Weights of a small transformer language model: 12 heads of 32 (4 for keys and values), vocabulary 3280.
Each number is 128 + 32 x the weight over its row's rms, rounded and kept within 0 to 255. Layers, rows and columns count from 0. Numbers have three digits each. The size before them is the row's rms in percent of the matrix's.

# layer 7 MLP up, 1024x384, rms 0.149, rows 109-217, columns 256-383
098:103146128124089100127123093111154087141076095063152143125125157121140153085155186115126059143125056145164135124149093153098162137163091109093105166183098154176115175184091131094115139184137137118198111124102116165178145154134101129119100159115108143186107137140145125154114149141164064116122092122125100157128159060144156124112108081158102053140143126134117104098194141176146123085151
096:147100139136180113091074103094119163100134148104115124168169180112123039100116095163126103058030165122162156161193097080118147075135149178126175170119118137120106147125162152155158124121121151119094123153173119086083165159118185145198107188120099162124167121070154120150124106103078164132112085158143130102105155119067079157019138113176162144164112150124159145134099117145114093110130
093:148152111112142124176121092142168109088164131083091135096097112061181137164127160169185181145122155146174133125148148134144090123176123072137119047134140034163126104074074100140157177129137086127110162137146100074105172109083144092182166139152141153126088098069085101154139150108168115106152180193101158101129184091099096131086115156111116158110080091099085188133095198154135100093122
110:115138090180150148135200135116171122111040109052133127078089096175129063123108083143188150063143125104128179179100167120093143221084075068187130147084135148155171068092190097122109104136156087145098118099070142114193166121144144135119098122163144161132127150116095076135107128156125156109126124176136124098147120146177129123114111122162063121158129169099130099138180193123154090145126
098:105145178095137127141168113150135085132095133173121135170134138098117106101135148151054149138196201143183170133119084129108133091161079123126067123121164182071053138128184190079160094156099103124145122086158149162135145107179138100098195126100132160154114122058173102129090138125119057134140162092146166173135111114154138158140111112088134141050148122050115137175083127131050159110131
102:115116128170074083190121114107121079205110154104075115165107091171206166115082084117184116171116079072089123140142133079160127140154107121181127148104146128141092145007155116123191122100154128075162143127109100094146189085141094135113115136166107088121174111206069142121187170085116093066128139136159117170125168158102148110188083104104154099145087124130111077127129170137126127153148
102:098070150142163127154180143110104173095108199133093119142091123155196129150129172146076130152097143091125118125135143117108057140169181155149193128075062180112073149127141093108117088142101149165194132076120141107120128147093144134120119147112114085100144149072142151152124173116125156100140076126169108099125141083104125119150088130158133143135118158173106187159165079097174099076111
101:075192121127052173099112121158164090107120109115106129101084178099158075142117117155120159145158103202109133109162093212147143164161095069090092085115125122101133098139156142123099063138119162152099114098109183163112146120112124097050084135107110166089103124133068140131162128122111155156111105128093114165142214162149150092069151168141192141080102197155188145175121098127149092181113
099:143105150155175127168113148123097154110087114115148085133111125148090191143132130080145072065069163110125173105122127160136084144160114086148135129146146165153060163115111151152126129080108083078128094135130100175115128098167072099167157144140161118132174121176173102117138127077195139081157131099216107128163145155101105051148081123125160133119156144129193152154105116110089124120111
104:150093161144164126108188160107093151105173054155134200157142146156125130167093077119123127099177086150171158141142066149119140109167123117087111097122153109126176073153125113164183160176124090111115164061122207101110122045173120200148157152137109169132150110087141140121110162160082122109137121137180094165185191146112135128119138092121104136089064128184142151171152171127084157120172
099:163111097090087139085161184136093103157135155187065210135056127131127104114131138125160183120149121121153168151164143140152124134123190090145110095153090147171111110183137101152137118197100119067126162176106176111127069134101135098131185073113135116148161163113123121159097143120106129100115197076124179115139132101151106112105123206076084055153077116151142143156113111135110099081123
100:147150202215161195143085131156140047089131171131094154124185158160016110096080226081128100086133144082124110112127086165141114128106099070160168101098070112089134089098120113142150094092095154153108139113159125126074080127136135176118193201144194137102124081175130153117141113108142120156159136151160126178124089131095136083171111069173119108136135177089114153087167116112117133197132
098:157138080108153114120094132106192128151133155143174137076109143134090081101156160108107096112074141081134174139126093161161116094131083167161148124129093166090098099100111150165111126138114124086176124145172159159088071171109161159157131165137095122149111139167116101172169068190085130144128154180103193089144089083078164112159123123096138125164189122188161159135119152137134076092111
094:154092094104168117105124175105114137111122139138118138134097115140124141097114087124045159155151135161093143108207111123097158181115160158079141148109119146135106162119121114183106142099157119147112051200076126125170113113103097064137120116080139164193127059125100122128111113100142119157201103199123117179115172142088151071063071130121130089133128092110193114099129102132180113019108
102:125153147149080165176141086081086059103124144144101077145051145143135085176109127109096092128097108140145150069117140086104114173099090187217132155104160129148137140128130095132135126156151199159102130134132103122116159115097089151116131104054140145125104131144172102096094156069139134118110131144105107118063113120085173149129194100167102123135123108132137136083110152118125127107142
107:156149115181098126150103157122096181107131091126130135156103118147138109141133163149140053114131159076148120137080101175086055160157096122102174093113125142153144128105116145052145127135083153116097104136145081119124136123158177137122140098119113166146173112211136041122137151043125113103108102112126081136100161118105150100135144126176144116163163144125135102142117121200071126180113
097:157116151095121159190094128123148172097112132067068156155119164122140093138087149103145117122122143158072147097202117104148130136128185133159086113130179192127121127137115100036082126077130192151093177120130179139159181096126143168198220095157107093126125164077140121141111143115115141199138172095109162136116155141068150176083144156139102119146182135112115101117154120126170103122144
099:130080077115126141144079104096084155140182188110188200188138190135155043139107158145183132153116111051155123134107068118159141133160154177110142145163161151126161141147128147200159117145136150127104189116105170131124138204136119098181165125153144141120123179119110112128169100099142137099156139115144181155161120120148069161148175100170097149136139133153087134109140093162094141135085
103:161103077125079109122144117177172109162106071181081083084128105136115126131146170129107133138076106176121101071109084082106151169100116177139152095132140141167122172122123143071139169059104116104124152152146138093111128112118144121087102160118104125131160106118047104151103115165095072137148159070166084112169138136146159160102139139113098046156169141149110168103128089154150140083115
099:102094239148145114149130138124162114092080098140100133075075184128158130156155100115141155154151141106145123101130179095078146142097196137091115105090132117090135136120137148155151053167158119129164156158119178121099177030153117171100128073145094110062160126104207118199082182165143129111142198186107081132089148089084117147149133097123159169144169140138115135131093125087137107148168
103:144191121098146133147137143100106162162117098111123088135104161142123131160134068151140162112132089164119105130116089116111149123098157115146141161169067123096105162094119123139104173126126114122111165126130115185089081145095145144082132138156119152111180144096166055151124165144126132087107198117145149203128080191127139130113148155068133160103169129140151145128166141156126053096125
104:150164107132085126088097132141187172146034110115077087064087169131141127088131184156140171116120150133120133158096171124124123092141103153180122125171096120124156164157081156125094087171145176145101187088105098145188159155154131123127147084179082162076126131145031094101155096122044114116159111182146072169131096123143174125090143125139120132097139091124118124104141104107152152138196
093:122110063182112109143160105073138186116128086100065180120146135146066177089101098093116135108218178112125119152101157120154150107142117148136078137176091154142079117143105145122101164119112104147070125121132106094199131128081158111120130125199167092179121131116120157130131102071153140104146171064108096138181124108119136150115149102170138110091096186131115147134109167155162074158167
098:168136063132165135130065159113119160159115127209098122093129163087174184089132170201137123115125173151124182137105154106139108115169167127107170100158116155049065159113123069110120121136138144112110140140106119189177133130140101105180145122081123136123080148151070112133163110122165098178132077126104155192131136101134163122180131125167136185146158105109127154109097148125162183138158
105:194121127135109145143135100128115145125148128142076123151110162113122128137111109158123122071114156104136089166148078091125095111116087113131086110143122055136106117111157126090163132113179115147137141074099131142159137100154187134111159083087093162108166141103138171111109143099129158137161160123136126131100134107234141139169179115161141119149119112181138120175145103156131156033133
105:114134144143123120161082139124126141135160118070088151114145151131129065152139067076064152122090134100081139137125105157163145075109088122120160145119150172150189117196224094072124105108123106130078185195124117078129108108175144137146146161116152164122142114084156179104120114157137074101103108155100066183092091111137152143120093111056182057099125171116137087203112108108118107090133
097:107173099099105194134068085091135024152129146170091118142160151083124137154157136128166092067083057116145178121120084120147118141175107136128146080143158110118126122136141146155120177129086105152097085160107094193160157132151170093158141185114156154106158166130117095174178163141094136147145054129086145149127172085098073117128123097146136138113147178157195146107148145134083170154151
099:128185147119100101150120062141077121170142119092164124104128120118105074113140112135050124170106173105214125103174081070218092140150148170120118105158079160154126068121147129118134121139192163131160105121117153082175110101138125151108161148193157147175125168104104084129113116170101122195123077139139077187148118146146102137140123101116184067171120121145141077118098139099135164084079
104:203152105118134178148130102170151147075106158168121113160127141148099144230186114144078175096149097148156163081126157094160100123127120178140140148124111131148104099065147096141116126132120116094187140145158109157109121169162131123058141145129171146116138138186099130097069130123088178127098136166164145173152122057113136133171103160166132165077148122099115118131139162059149175141149
103:082176149120161129125111149091178019141087125091154103156157192130172127109140077150137117059124100046117121132113121135177136089155126180115146106139103164136121139125112158163155137111124105058134206231135105115097112121199105085159129102147203099123090082151084091092121171082082147140108178125120113133104120093123088164156060092130130159170113151154133180108161166169104156114087
093:140079164130136164198121127157112103135150156176219153150113151171153151130189175117155129160101109137130160067106111100087145155048099169103156161152149151114186118092149158100151081116154130123085115093080134156129109122163137141114084115189106122128114147149070132123176138131119132125169205126090133163147088145168089187163145117174052124138116193079170115102136174068113107155132
102:144142138121115130104078100153107034116142101099170151146090131101130150090174142091154095128144129070099135170180132133093162154170126101128204090076163054114133124106109153082051049101158095118164120138123083164134143132100174116100117145187126187115157142163133119105090182100133105151171120120081125194190135152171122131171151148124141164146204147089109113087085083153168129071133
106:080127106104099131123169130097140132140153133085148152123067103153133138151175096148101098131109092150137170110109114176138249199150120139135088149115153135162124143061130132115182133129116083143101082207102083144159119159160177117158129116118162143092137119177169063089142078132161103119091092152114110095157159117099085164130095131147158102101119123126083120178120149164086144170176
097:129141155150127112131164165091107160175113130119143117170136125062137104167114077121159115100145118116124121100107110134119116167101127228119128147153080150147127105147130111139195158088170057099121106150149123121114143132144096137130137067164142118149050136100093161103148154142121057033155133105145130179102159120135079082173211123143163138142134100154164164123073138087107137094065
096:114117164113145093118174121084128104152100097121146113121141020139151144204116142113140185138108157060120135139148185114135139134049096128101064116147109157141131119146091162142179150098118114137174154163166100143143135116153109139083116123118147077120124127109126180168121166091174102131154084111115098063128139094090135152115144146095091104121155124121097106089130078111166083146106
100:094080102142083120074096178086187114112148128050131158214147133113120148096123066097080134140111128109163169125128185150175088107082132133042151135041109132091120154074113145147072079094069154106161118102155087107117109091111130122101154132127104195114158099091162112092107111062130117156173111146139103164180173122155137138147121156162056114168144090129152159124126084115152144110081
098:149044102148155127184122154112088113117146145154198132128048134096109115166124145090153091152125124137071082100089132139144064138090197144106083101196202149108135158146175081167121139085193143136110114145167118077155092142138140177102143105146187134174155157163151130125164106166139143120147135144170192171140117155170154109127125111171137157061112122121139204165129168115109132177128
095:097132110144097118121137132107114116131124176203124156094109118146124083158111080130133090126133158080126097069122105153106149095107141173183161139101184107158048155108105108102154152106142106155099131115136082179083156140121183143183080088151081070141144134072146170127124134182146111133171146156145119166154121099114188117129094146121132134127136090192193118121071161202149136100149
099:144144136161104151115104058149147095070148126140153109132128072119102144135117148134155085156103178156150126202164109122121158078160086065098108123149055115154099149107169101113144096164156157090151114160141108132118098110156088166125145108161124090111131100121107129158137123171178093109122110087086115115129103135175138136087054175034164176131131087146141083089123117089165117113149
098:124068116121126107120158174082133162183134120106132079155123126113135126121116066101061130087126116104070152116145114098151116125173087137115158082104155141143130089198090172182089129088151138134091086132090117120155077171132140130138104106118141091122102151112162133150140112140126173229132119047132155151226116139149166109123199167112052141107078080096098177129121121118160156096143
096:067149100108155052167133172224138085080124116159130133121097125113094131206155196196130098042076091063106127105115127118138098108132129131150140137117142076107121095094116083103108166089157109036136073111152157173147126095093112115093093089152093144167117072140138070101159138194139087092150142111137120131124106125148159161149147132124175107112167190152147142090108129110116054129103
098:098124175092157160174181107174107153085131106163106112155131105155083075106107112104179108152139122153104165116147163112133118115188090074100170136154189142109171110125156116124119157179094125085124105106085197110170105077153139104096096113144109183120202139089119119074118143123134153092081128137147146078170130118146164188168072101110137111117145129079113158132170107136153093142129
098:125127091136086118149209144131127087092133196090148121142180106128127048176103131071070187115116123200102140157155130156155040157130102165171158152139170098084105116092143107080091184167128122100133177102159090150144047072149115184124095086112187116094141171180127098080161127163099129192109104160104164136141127128150189151122201150185149147206137099131187066134150098148100069140136
094:156108094148160122226104126100101115130148115085118117102106141082162136227168141130107020076140124072129124136047081114139144124135181127157165113128123115169146096131170165157161143124120101159085128142194148140128141108103128164083167147159126112080097173141079100100182099139095156120090160123130141118126124150111076160130099140131148151154123085137035133090174126190062132148149
090:156098102141161152175142171156158130181117171087074129117163170103127152110103115080132136112169141103134087168113119130101100151146122157114189081138120122117153164069090136082153149133137128096150163102184122119162138157105092129136137106155100112174147123105122127182126098153095161157109125140095081204139138166154121132106167135131158088148157174120129112147143115151095151121160
095:175083160149129134143082120107192160142097086111115108160116141136141105124156099108194121149098122102137148135146088085124109100189114151200183097115112110182164059146156094101099153157091117112123108087140161148163106102142156055144090154117132126147093107130147189168118099168097131175131106147122141140103097077111134137119169138096124158137079173130153073180164117109167168060113
101:111122103055070086106106152151105197155117157103120183106112124113173166169098063161117130162133149139029084139131127107122060218099123061105094075113119142063190108121120186163141047107132147098100165096154157097147119100170089111121121146098093160104085112106138144143124103118088100121177148101163142136101111112094110184165164128115129129126165158160151107215123117139050143122116
095:105070142151167199108191131156065124162129100152155138158191157114132118156125132204184084117165056111070198133142164185149083177123101166125199171126081111139166134123184095075099066137121104087136055187190132140124099122190139111141151158100102189138156056112105029124133091122134090111134104153105118122121112093111071152144119125153146106172110117117142102137117117109079124155183
100:113134156107167115142115161087167107091122129130165127042180145045147098097083141138211134095167116130194144158152134129142140128150153121168046107164175212113104134132131162120193167121113130133136106096138073107155106125227062134158088133143108167153121059137088121122145145111074112097165100104085165172137105114113139167130145136113115117060151114122154145143096147127100141139194
096:115162123098087121123099109125166105144143143147082164212148158123130111170078162095119059137084197118133142098250136119148101153106181126114110015053125121132166114142159125105071147100082092094204136135116072145109092155159107151157167125206174073162199122093090134126156152117154168139130156128125097145127093138197176118156095107145100146123086102119141125086160107111118169136159
095:078163124115163119111100095124150109114089108060138184139126103124128155122125135121116058145152150156111130133087158137142187142183087159057110148133130087108157198114154135165183147181137122116140087152128094113084142089144162141106097118108181138173171118137095186173074147221145081170129093223145104101184146084135182140180185119097154152118110122186151137102089141137088063142140
107:150159156130097110128078151109176047177113132128149153123142214142076134139119110124098116153139165159121123125104105084066177171170100105166108161119137148093091131109146069139126079148132110094099114125122180084110094158092202212173071122087137146125119114139113147172159171189107108163147112152117146114102135124120181192041125138117134125200098141106117061141095108133134130151135
097:148151145175119149121135201077131124220104106144110130142124074140165125137127166146118131102169149098148141131177081085124129066182149164140151097149126166116126165167156130119161126148157084131143154141154108120099117114154110158101126143182110119133135085089135104192105140110115127081185196189193129091087165172108131091073132074112105121126125073158174121091125160155122128140126
096:136123116134167096130116170122074108140154142149141170184134108165125066090155122115112158162129062163176034190079144159135099129075158145146127167142101145141160125073157225101142159073149116167165107093116162091089076168145117117148126173140177122104154095105099126132172145048163115104127176000174139091109160121110164129101099088127114184144195128174208181123141140166172122118110
102:188148152148127127161118134181114175117110078172170132132135127174131095116113155116174165065173170123132136123151097195142126085107125150117078141115140122135174105118151177094137114154103098098147133172116190154104121157088108150161091128131099101123117099101096142108119126163116104064174063109120114182133069127172141131130104152173100139146135078090176115073139139073143094136118
113:084160110085170152164166084172119159156147110113092139075135113160152103138119126115152126119191131127119162125143158060179160109145102077151137094151100131124158117230117127198135196147159107133122131128081113084133135109127160172177151085120111102137130164093110176129118133151114132127097086112074131127130104133111140141115143112132117146135111196060119079053155154112147153107090
100:107073139126158097123144114100153139109128170120126135059086098084104073101119140184113026120170134128210114175161119120135080171070115171070121156129133119165142132128146150155118157141125108117091082150121158117127098164111136135090113149075138179163042175129145189128177131144171141134132118095077115160163136163151188175106158109125151200133136131138167134128112088108115120131117
088:143171111157101164108103146074142081108148119115094145130180153152115204128138088172158110146101108099167104169127124075151135107169099203110188112182174171137162107138111118180184161167150129218153095154081122156177105156123111141113146128182108153132174154143149101148147102095125186067132091147147122093143120070134171182144122143098147116122112118116102117119126034092123022102163
094:157096107121098136184128132139108141122042151108123066120019127114135098164054134103137073091082160139084121159187070153114130150160189141103102108098103073087124163113113155149100123142148117053089220157125130123135108099151060155129082117114128114126097151118149149150163123102141152136145144107150090108086080107160122096123099103144138115162063063081056080122078197176125090049160
095:127153171209136081151158087118166109137136069078104043094141184117090146152137127091138111195147137109131129148143121184049181116160179135086113095133064103128114097075150170152070127087140125164096101112113158102147178107093179168142152136129133144101146164134089094142158094119163147130127146137153094132098162131164107141160115089083157136155127124170191088154133116150071130167066
107:095193141135111140134107172087175089077147149090125116111148165024111130125201222150150119129128095154128140142100061153133124094185093058113141107094153077192116122119129088133149097144117126134151118131117171124151119121063147051130121138151123131173140092139058169161083116149167111126135163132152139128057160180116130091126124162106130160124074148141154090130064140189159119161102
089:138091197146121131188130096121138052108108127148117114104187179128050137168106108187132107108134140167171120100139127099119094054079129099107182152101145095150122093049127150143070078160137136082133113114071125138156141106147146045152152169135159051163109187142126103144133082102102087164169109138127148083110107142106161095125153088148115083116160129124112140125067086097100138158116
098:133094168132157151153150174120164129119144125184149178110116149153148158136150137135158095105151130064169056145157139165149133087141111106095160132172155104109114121109203181133181225066148186104145111110075133174151092117132152109159163124112142111104160128100205138134149174186164129114179126107147126191143192137128124106103115167213123150132149079064149138166072126115163144145108
101:112104115063205111111083111109160056099102142102186101082142090174098114110086126087082109143074117121135145143198119107113117173129164110137127118083139128126133101151100124157141097106139133134085162130140127174159102162139147088155069143135175108101087106117129107021104098158114170194102132159176158148182122121139148116184131134111204077071120154133107137153127187174027106116155
101:096077107067176108124148152139163049150128079124226126169137111152142152106125157107149152110063145168203073161100151092075079108086126137102178114146119050102129123163079141169108077145168182166161147104157112110130138064157062147109109076128187048154147200136165138092107126162083126132147162146118123133121117164148081131166083131125182136169153095133145151157115098150110111185125
097:120138070135078156082127115087140143070137101147137068074170193153091098173202115076131078149202132138097135134076127129099135137083128102086108110116138143180188181153173121153114135092123123151164101115170156095112098146148113096169183141134073145169120125151080220087145158129147157158060139093129135139103083149113097115188104123085142109092115133090174116136138113165181136069120
104:092161169095081140154139159118108110113101085100152190152219164133134175122134089159147155078107129076108135141087126095163104085172164122139118087065062111120117098148125109128112109104189095162143114113167139186143144194173113125154157142147128093127184117119114120117145166086120141188107121118136068119166104158112158156127118144135084123150128159147135133133122172126174144202169
097:156097121101127173124181092115127140160082120180181094093143129190119084100153123128128114094158157085067133133052119089106149155097101101080140103055111122124133231140178163157117060119126120167175124104141124130150182151090136098101085161108147087139134143114154133100164148127142115131083152106085162186130110184157136134082140108102140135156190106115134187163138119172125165173105
100:169121155092110082103167142165217128117131237120071133132120153126114133122166087160126151093111107172144124129078160083202151132175104161132170167069120095136162129093152137163137116154167117066133156090101130102096112128082129135131056101205129092180125120120116071115166136152102152052136144119116118092111135155156148145139171064127157182075130119132111133139085115051126135097181
098:172109128167076148112156097183137146101112115094138093141140139088152142120110155112142118098145154143214113132101114164087102109100083112144186139156155109133089116079163089164106096149118130172124138157117152126097128132145151143127133100160097162110104105083151114141166166160090164175176083082092129115125043142167084079151067119179145069187088092114118080098137115138100153070104
095:117089139114148124147108171125166116143132053181120112143177159086167119099111158120155118111086128142137116163123082158136125097110178163090120073155128125144106191109153116165126048087100125147119087161144141171086099182152133180141137095079140072078109099133127083169135140148150097094144113068129087127128114151075131121092135128088060094136117131155032146159130139144129117164122
106:101104139075126093117132105082117097162152120155189150159165102160133200130096073080096088109125145112167125133104148127123121095111098132081145093097098131120071128089113152159124128137075120129113155069151094128146084123138102147129128149131131106109128129108125135115101112165125169089113142166146115193118105108119136138130076142218133063179097143151169189110144153065129159167179
099:082128140102075137113135095177154095163120088128167132125117126189150097136155102117093063166156104044122153064163118149172132093100153109151164141139112110134153160114192146166119109166158151116119085115151107168085090129188092129092108182131143153132128100165133122111175109125149206114158139133143097130100086077144123135145141111161152057148175112117160170119197109157154187160131
101:109079101144162098172161129159146149172153125117104165164226091137141114195120133115120099151120155159110127202157149170103141114118094121171136058174077199099090098146119169129208147115090142140116157137128070116121131163147196037123042136121144148096124152127033119162105104156132085079121130117125133139109117113106143074191152085112122100184088135173160092107135118169062112098087
098:160132121163141099168186111144131178104164152136087108111145159221131124140074118122144143122143106165082112095037050122108204105059064214136157182152141121142138166116114091103138157105174160157170121096127109162139157179089107160148099113134085121146109115096115165164133145125168157105168098148117126172121105147121148132105110166103117166088142096126076153092053160133125096131149
098:142070149167126131131145119165104111105117091123147123153060099055112105093113148139160165151186147214122111108141160203104123151161131150083058075137179152094083134131170142129179179113108127189122120179153148113154108143141117100094161096178097110135127086100141125112133146085114129086160079118100153140133123080124121111109157120087122091082067144136174087063071086124103104124156
101:124151155158109156127121159131176096118142203178110144072097062088080111085086130106182152135101123079135115116115114157142143154157105175109129130086183126150145063118127163107197178109096144188225086121113103134123126127088200139138153166088138095116110138131137123147105168153106145122092162064176149137206118139151127140221076180112216176169140092112114071149145104198090085127143
106:091129125085099093166113152105098147117146141142077101166086150144114139075119197165117146112141145127098155097159108131164150123123106135127139149092081117171159180095175112084083125120073072131135140106123118132118108134094140118080074140142181111122119136092137147080085109076170164074164188160102060166189124099157086095128140148161156210141099106163125128128084163167110172159113
105:121150101150091113157104136125197044086107148147100107095150192152113120134155156120150132088200162113164127121141193131134108093184102159112130149130147107120124100142111078163140088126180099133103138130104115165098069161133144138102125119094119188112149189097085175091167110151130131113107173107184178086102141138112099175056146114148146166119108082149089172182137184140113143093123
095:083119106077127130113154139122163142143129148121115148124121153123184049126110173103079072174096126115183118108120119157167133144107149136137118182222142122126136146097150080124090115098157178122106156097148178152068134079104163125096149200094089122136139141154114096200120110159118098101107124105087111111085133097065125178167075094156153191144087131182124122170123135131135159184119
098:098118136101118130179175119169169144108142104131157026071140102144136096144110103156178125118142118156153086100162149194148101120151121170165136172133097156118171138114146110104116124201141088096117113102122106128149114119116115133115152106117130097102082110148117184060124134093099107094140117116178100146113169179114155101209161147124052152141124107165085149132111155132110163205138
098:124108138103183128137111107161161157083081142153171112095141137158101135138094105131181121132076154131209075099103123139142136055147138179125136148098172118118164133114123149161150104147091115169104169167118140105173148106125128116110177147153124126118072167100150145083134183132143154108153139174105132081115180142085113135174118178172098204121120162165114130103094120148157115184115
091:108096112108157099067160134166069138154084111127146108150099099055173173138149167082129087156094113115170127144092147189160162140165125148155086096062097126074152127041179132067103171114173095175122137118123119124094100109108153136128095154173130074105127164139171101160149124177097089115181134095201089130056096092144145144146140110096141126170142207179150152140150164072135168119141
095:128124156106116110138105137055133146100105131132141051080105204115168135093187147093121124117145132121103077112111134198165131139165077117176154110073157157075113100080149100161181083098147172095075058062148092109094142101107082142095149083161148118125065114126118084098099125126172098080174101163134088140184126104174123093119158113115168152070164122123132070180163122103129152127145
107:133122093135129129108137160125080130103099148169161189158220143079133135134092114106145164080159133089197175103140156174145088088108150113106113172103064126146150122198135082066187119132141120176163125160154129108115107131113175141109111155043072135116179143126118141151095145098069175141135172071113127105114148115167128093138140134125050093146123051149129134112103124112117108131129
100:095183047122130081061179125095096143124150111135149120100111182197100143080143104145125164177134145164065120123114099103142091156128131109140080111138115188126144147122169158083093094062110134077075152115108115144119121105127175073050107139117115188108185076132081129080098124155088108158140155069129175064135146113163161097150108093137185070151139116128139097133129185138143094163187
094:115091077161119141161162177140110119108162168140137105145116150124107097076069177107141121167130136124066085149157137060088093151106088157194105138193122123109106153168154129128101143176164133135073163109193095200097154118145167129172166120102118119111154170140095121112170157163131160102105156166115120149121134140156085075109169132196142119138125161093083142162135164165180105121089
094:078113135131164154110117172221106083199096113124123156181122132140159145110109164129182142138149127134093082150141076158151111087108087154132129096117189152080098120168179094128139107103103142078103056101166186144171108092083091138169148143117091115143146062113157170180121150137119134186129098109142135162119143183109095111141063177143147165146137094156140129171100175128108184103138
109:156142092141102127098192117136191094147162089097082112107210118157114127114161121115080178122175165051136134067119099111160092115134130155118130152124087078153052150174124115152166137132096115122126170154120106132161113104116104063122127128132161127139190127164152095087155129080178093067099117133120129081182114131115128121115120131122129121125108115165106129094114163136095071177127
102:098144162176135123141144182130132064134152127124120071123080119191081136114169114099096135158161123151120157132103133083166119146152104119135140116144143113080122157145125147114168113125110163181161112118124137059150145146130179133139167168133140189155164133114069190187080126102113088110090103149161135148131126093139153153169119067079167073141169168121108137144151040177152092108087
086:096132175157107122108124158130114148166092143115145056156084112133074134140174113158134084088126112111176132122193102154091089156178159115118108083118161087142114142175098143088168115120113158104127092142160129106128081126124105125221139149111124133107114135103131144080157120141074095130103086164162154109020130087082103093120095124136120145095137130139097083093148210098136196151143
099:125113055121131130137141074152165142085102090140146108149102122168115141131121123188128102157140092140140181132160072066121117129143119140139145165043087092109143140132158102119124052070150169174145119156151169132161107105179136187088104099162092141084103202136120156134158103130132144141106192147134118135142096108169141183172107199098100161163125137101083108154172102127140155091101
096:093113064141094111134106177132126174173153117127138134139138202094144114112123187114104189147104103064135127071106129104105101140148189138126155132159156138131119113176183134148130048113087165108145154090148163108068108150160111097163111096110103121135113139101102142152162103087080191116090145156131168095148093096048119091148240138103142186112106153104156146101124126090122121110136
098:142131138149094228095158149144115098138143131114139152113109093119154114130147115181176044148123118146108109118162165140073128128141096162140087160127107110158125199175101088177173162089145102135090147091127147074126166112124160140136106154104146126114067161202150153127127108204148130163132127148187103071111113150122084123066162159154114189184076111054231133135127123137154114145143
103:095135198171095114133153104149118136113113124089103090093113139187090120115158139104147140164199102128123131100097142122115125085132121114143142134147127126119193065085164106120173078159138077140105107137081163094150131077123126163174155164086146076129138181159142126129141063131124107175120110098117118121146098125164114068111097127124106108082115121148111118110148255162158140185128
101:158123140083104177182240116123077144158148170157110162168163141114149126125166085086222123101113126129076117103105144100094105047139135097179202105132130119119100121122124127156086124107068105087109121147140166124120162157138153102150127114091114157091116145154099110176130172182115109114158102077098166088160113078122144087108060105121139128123094097134121111163164178109142087109151
106:105124132122104141121161133087180199150178111093139183196122124109174084145123092139135112052164197144104107104184128083123131136115073130126146105075106168106138125138138185213151136100118147097085174119104087073173070137090096115119135119161077112051136143122206096157079110196140159146115167113147115104157187114116177098058139128140106112151161153091181110063119084062124106088168
089:143082156061109102152099121086149153153128159165167137131093093098150117139174178090120109123160172118133211112130136143131087145114122170095083195170135103123169098147139154112160142105207129140116185036128109134107092141138125116161132159190124151099162131134140128101133173109124145107128152089139159171094163125071101152124096119082144135113145204100148098167172124133100099111061
098:116173123097132188175131119132167078110089177106150180131112061064125174120192122165140111109116086138130136149103140133107182101152123090098120169114147112162148101108091108171116115098117077093119101136117174146150061085069112093139155145136123096108092153118088167088124142123086096105127107095169109159150173151130074157158147116121132103120121169085111154142182134142077117107131
098:113126141186115126150118096141179161103137123139114127128110104067086180093077064132116176115065177120109204111138167079124071131106165099111106118216088104125166152133142117109070114166123109144072102103119117110088123134100034156158166100176172085065156155121160160125136116088156089086122176132128122071112187075181113169186145136128136086154089137185137118106138118146174110134164
098:138123134095140103129121089078113162113123161155206168117107092107178065153120049120133095163142174124043141081123092094164084093121165086147125144108109155080106079090100130079135164101127121124095134117120157107105126110134157129069073103119065135107094140126171155128138159105096056106124154125161154151116128144103145103121159120080114134154139120103127121146138132121151168137145
103:084201165177159140162117147151125130091128134092071121094142111061167147053131110134178103108111158161103144176131106090113132135170088174098085119073140150124169179117160128100114126091095087096100157191107107149101158098117109116099111150133114122051136202135090128152143138046129128152183151095108137078141113127102207099064102137104104092128133118188111139169105164145141175087192
102:080130110086162155116139116153170149099033146142123131119069110092138133140116121135125127118080103176141147173123129132138192093075175140157188107139114132107105224063103063108134160158109149113104154170189116167195142142189129119121153075134117119123128121122128096135140148116165111129127166154122134102189106073169105168122070128110170069150136101119139124092106085115139129169104
096:142144120136134069108114173144108093102132129125160117137121110146121140095078135117118116156153127179090101146144067124069147150120100119146161136135119180150167124137096134144131090158085126121103114102129124098148106102090164190197106119170098145118107130090139131128109132044119102151147078160116139057116136100157092132152104109123112121159081160132079138096117079127147094122107
098:074175177110130089106140159137158108124151091139130128107095125168130170120130131113135130114094141114128162182066064093140108127184076104100091132154123127178175121114114191143168127133069127120132130088159107096107115152132114202163138072131129127088128103126110086127144143159163156142116111100090135125109098162129101086148117170065087143126143106139121104153113188126126077100134
101:171178143044105091084123117139091090151097083129148111074140140208114192102145146125101102201147137129071140131108137123176084081199155145112106127137105128093073145065132153145163173138161141144144126208109157173124096105160116139143140114117100160089177170118084061140182105122158112126123105102168076111122137134125169132072092155051165187108089126102091134183138140135148125121152
103:130141121117129125119148093200180124097136136127106157118085081110124169129106102147113145155160122150079140119082172040124147145139118098127183081133135133085138159126148144112112139115143093110120159080064120162080148113194068118161141094102104118113138080108157128104068157121151145059049143134125111098110156127126117105098070115140098154176137097209131168060155128129182077177139
105:026107167053213149107180169158146146100090138075139165052125147150146125078109081151136149115102133108127206179154092119100088207143104153144095146112108160126167106185156153159124107095138162119131131081149084169102145150160077105102091178146070154134128106151096093099170186134134194148093117117092182130136106134130137046107121143147083116071110108097146166126061144114083167135088
103:091194070163118111094148138122084085126138118154172100115109120145127108091127099117139132106152156133169159132182074176155180138197106144073152140109176202170155145143144128128110167118113174126120148192152136140108158108193148154127170136114120131117159091178166129086146148152106113162145084178073169124137139162141173125179169183082147044181161136133072146101106123142195171145119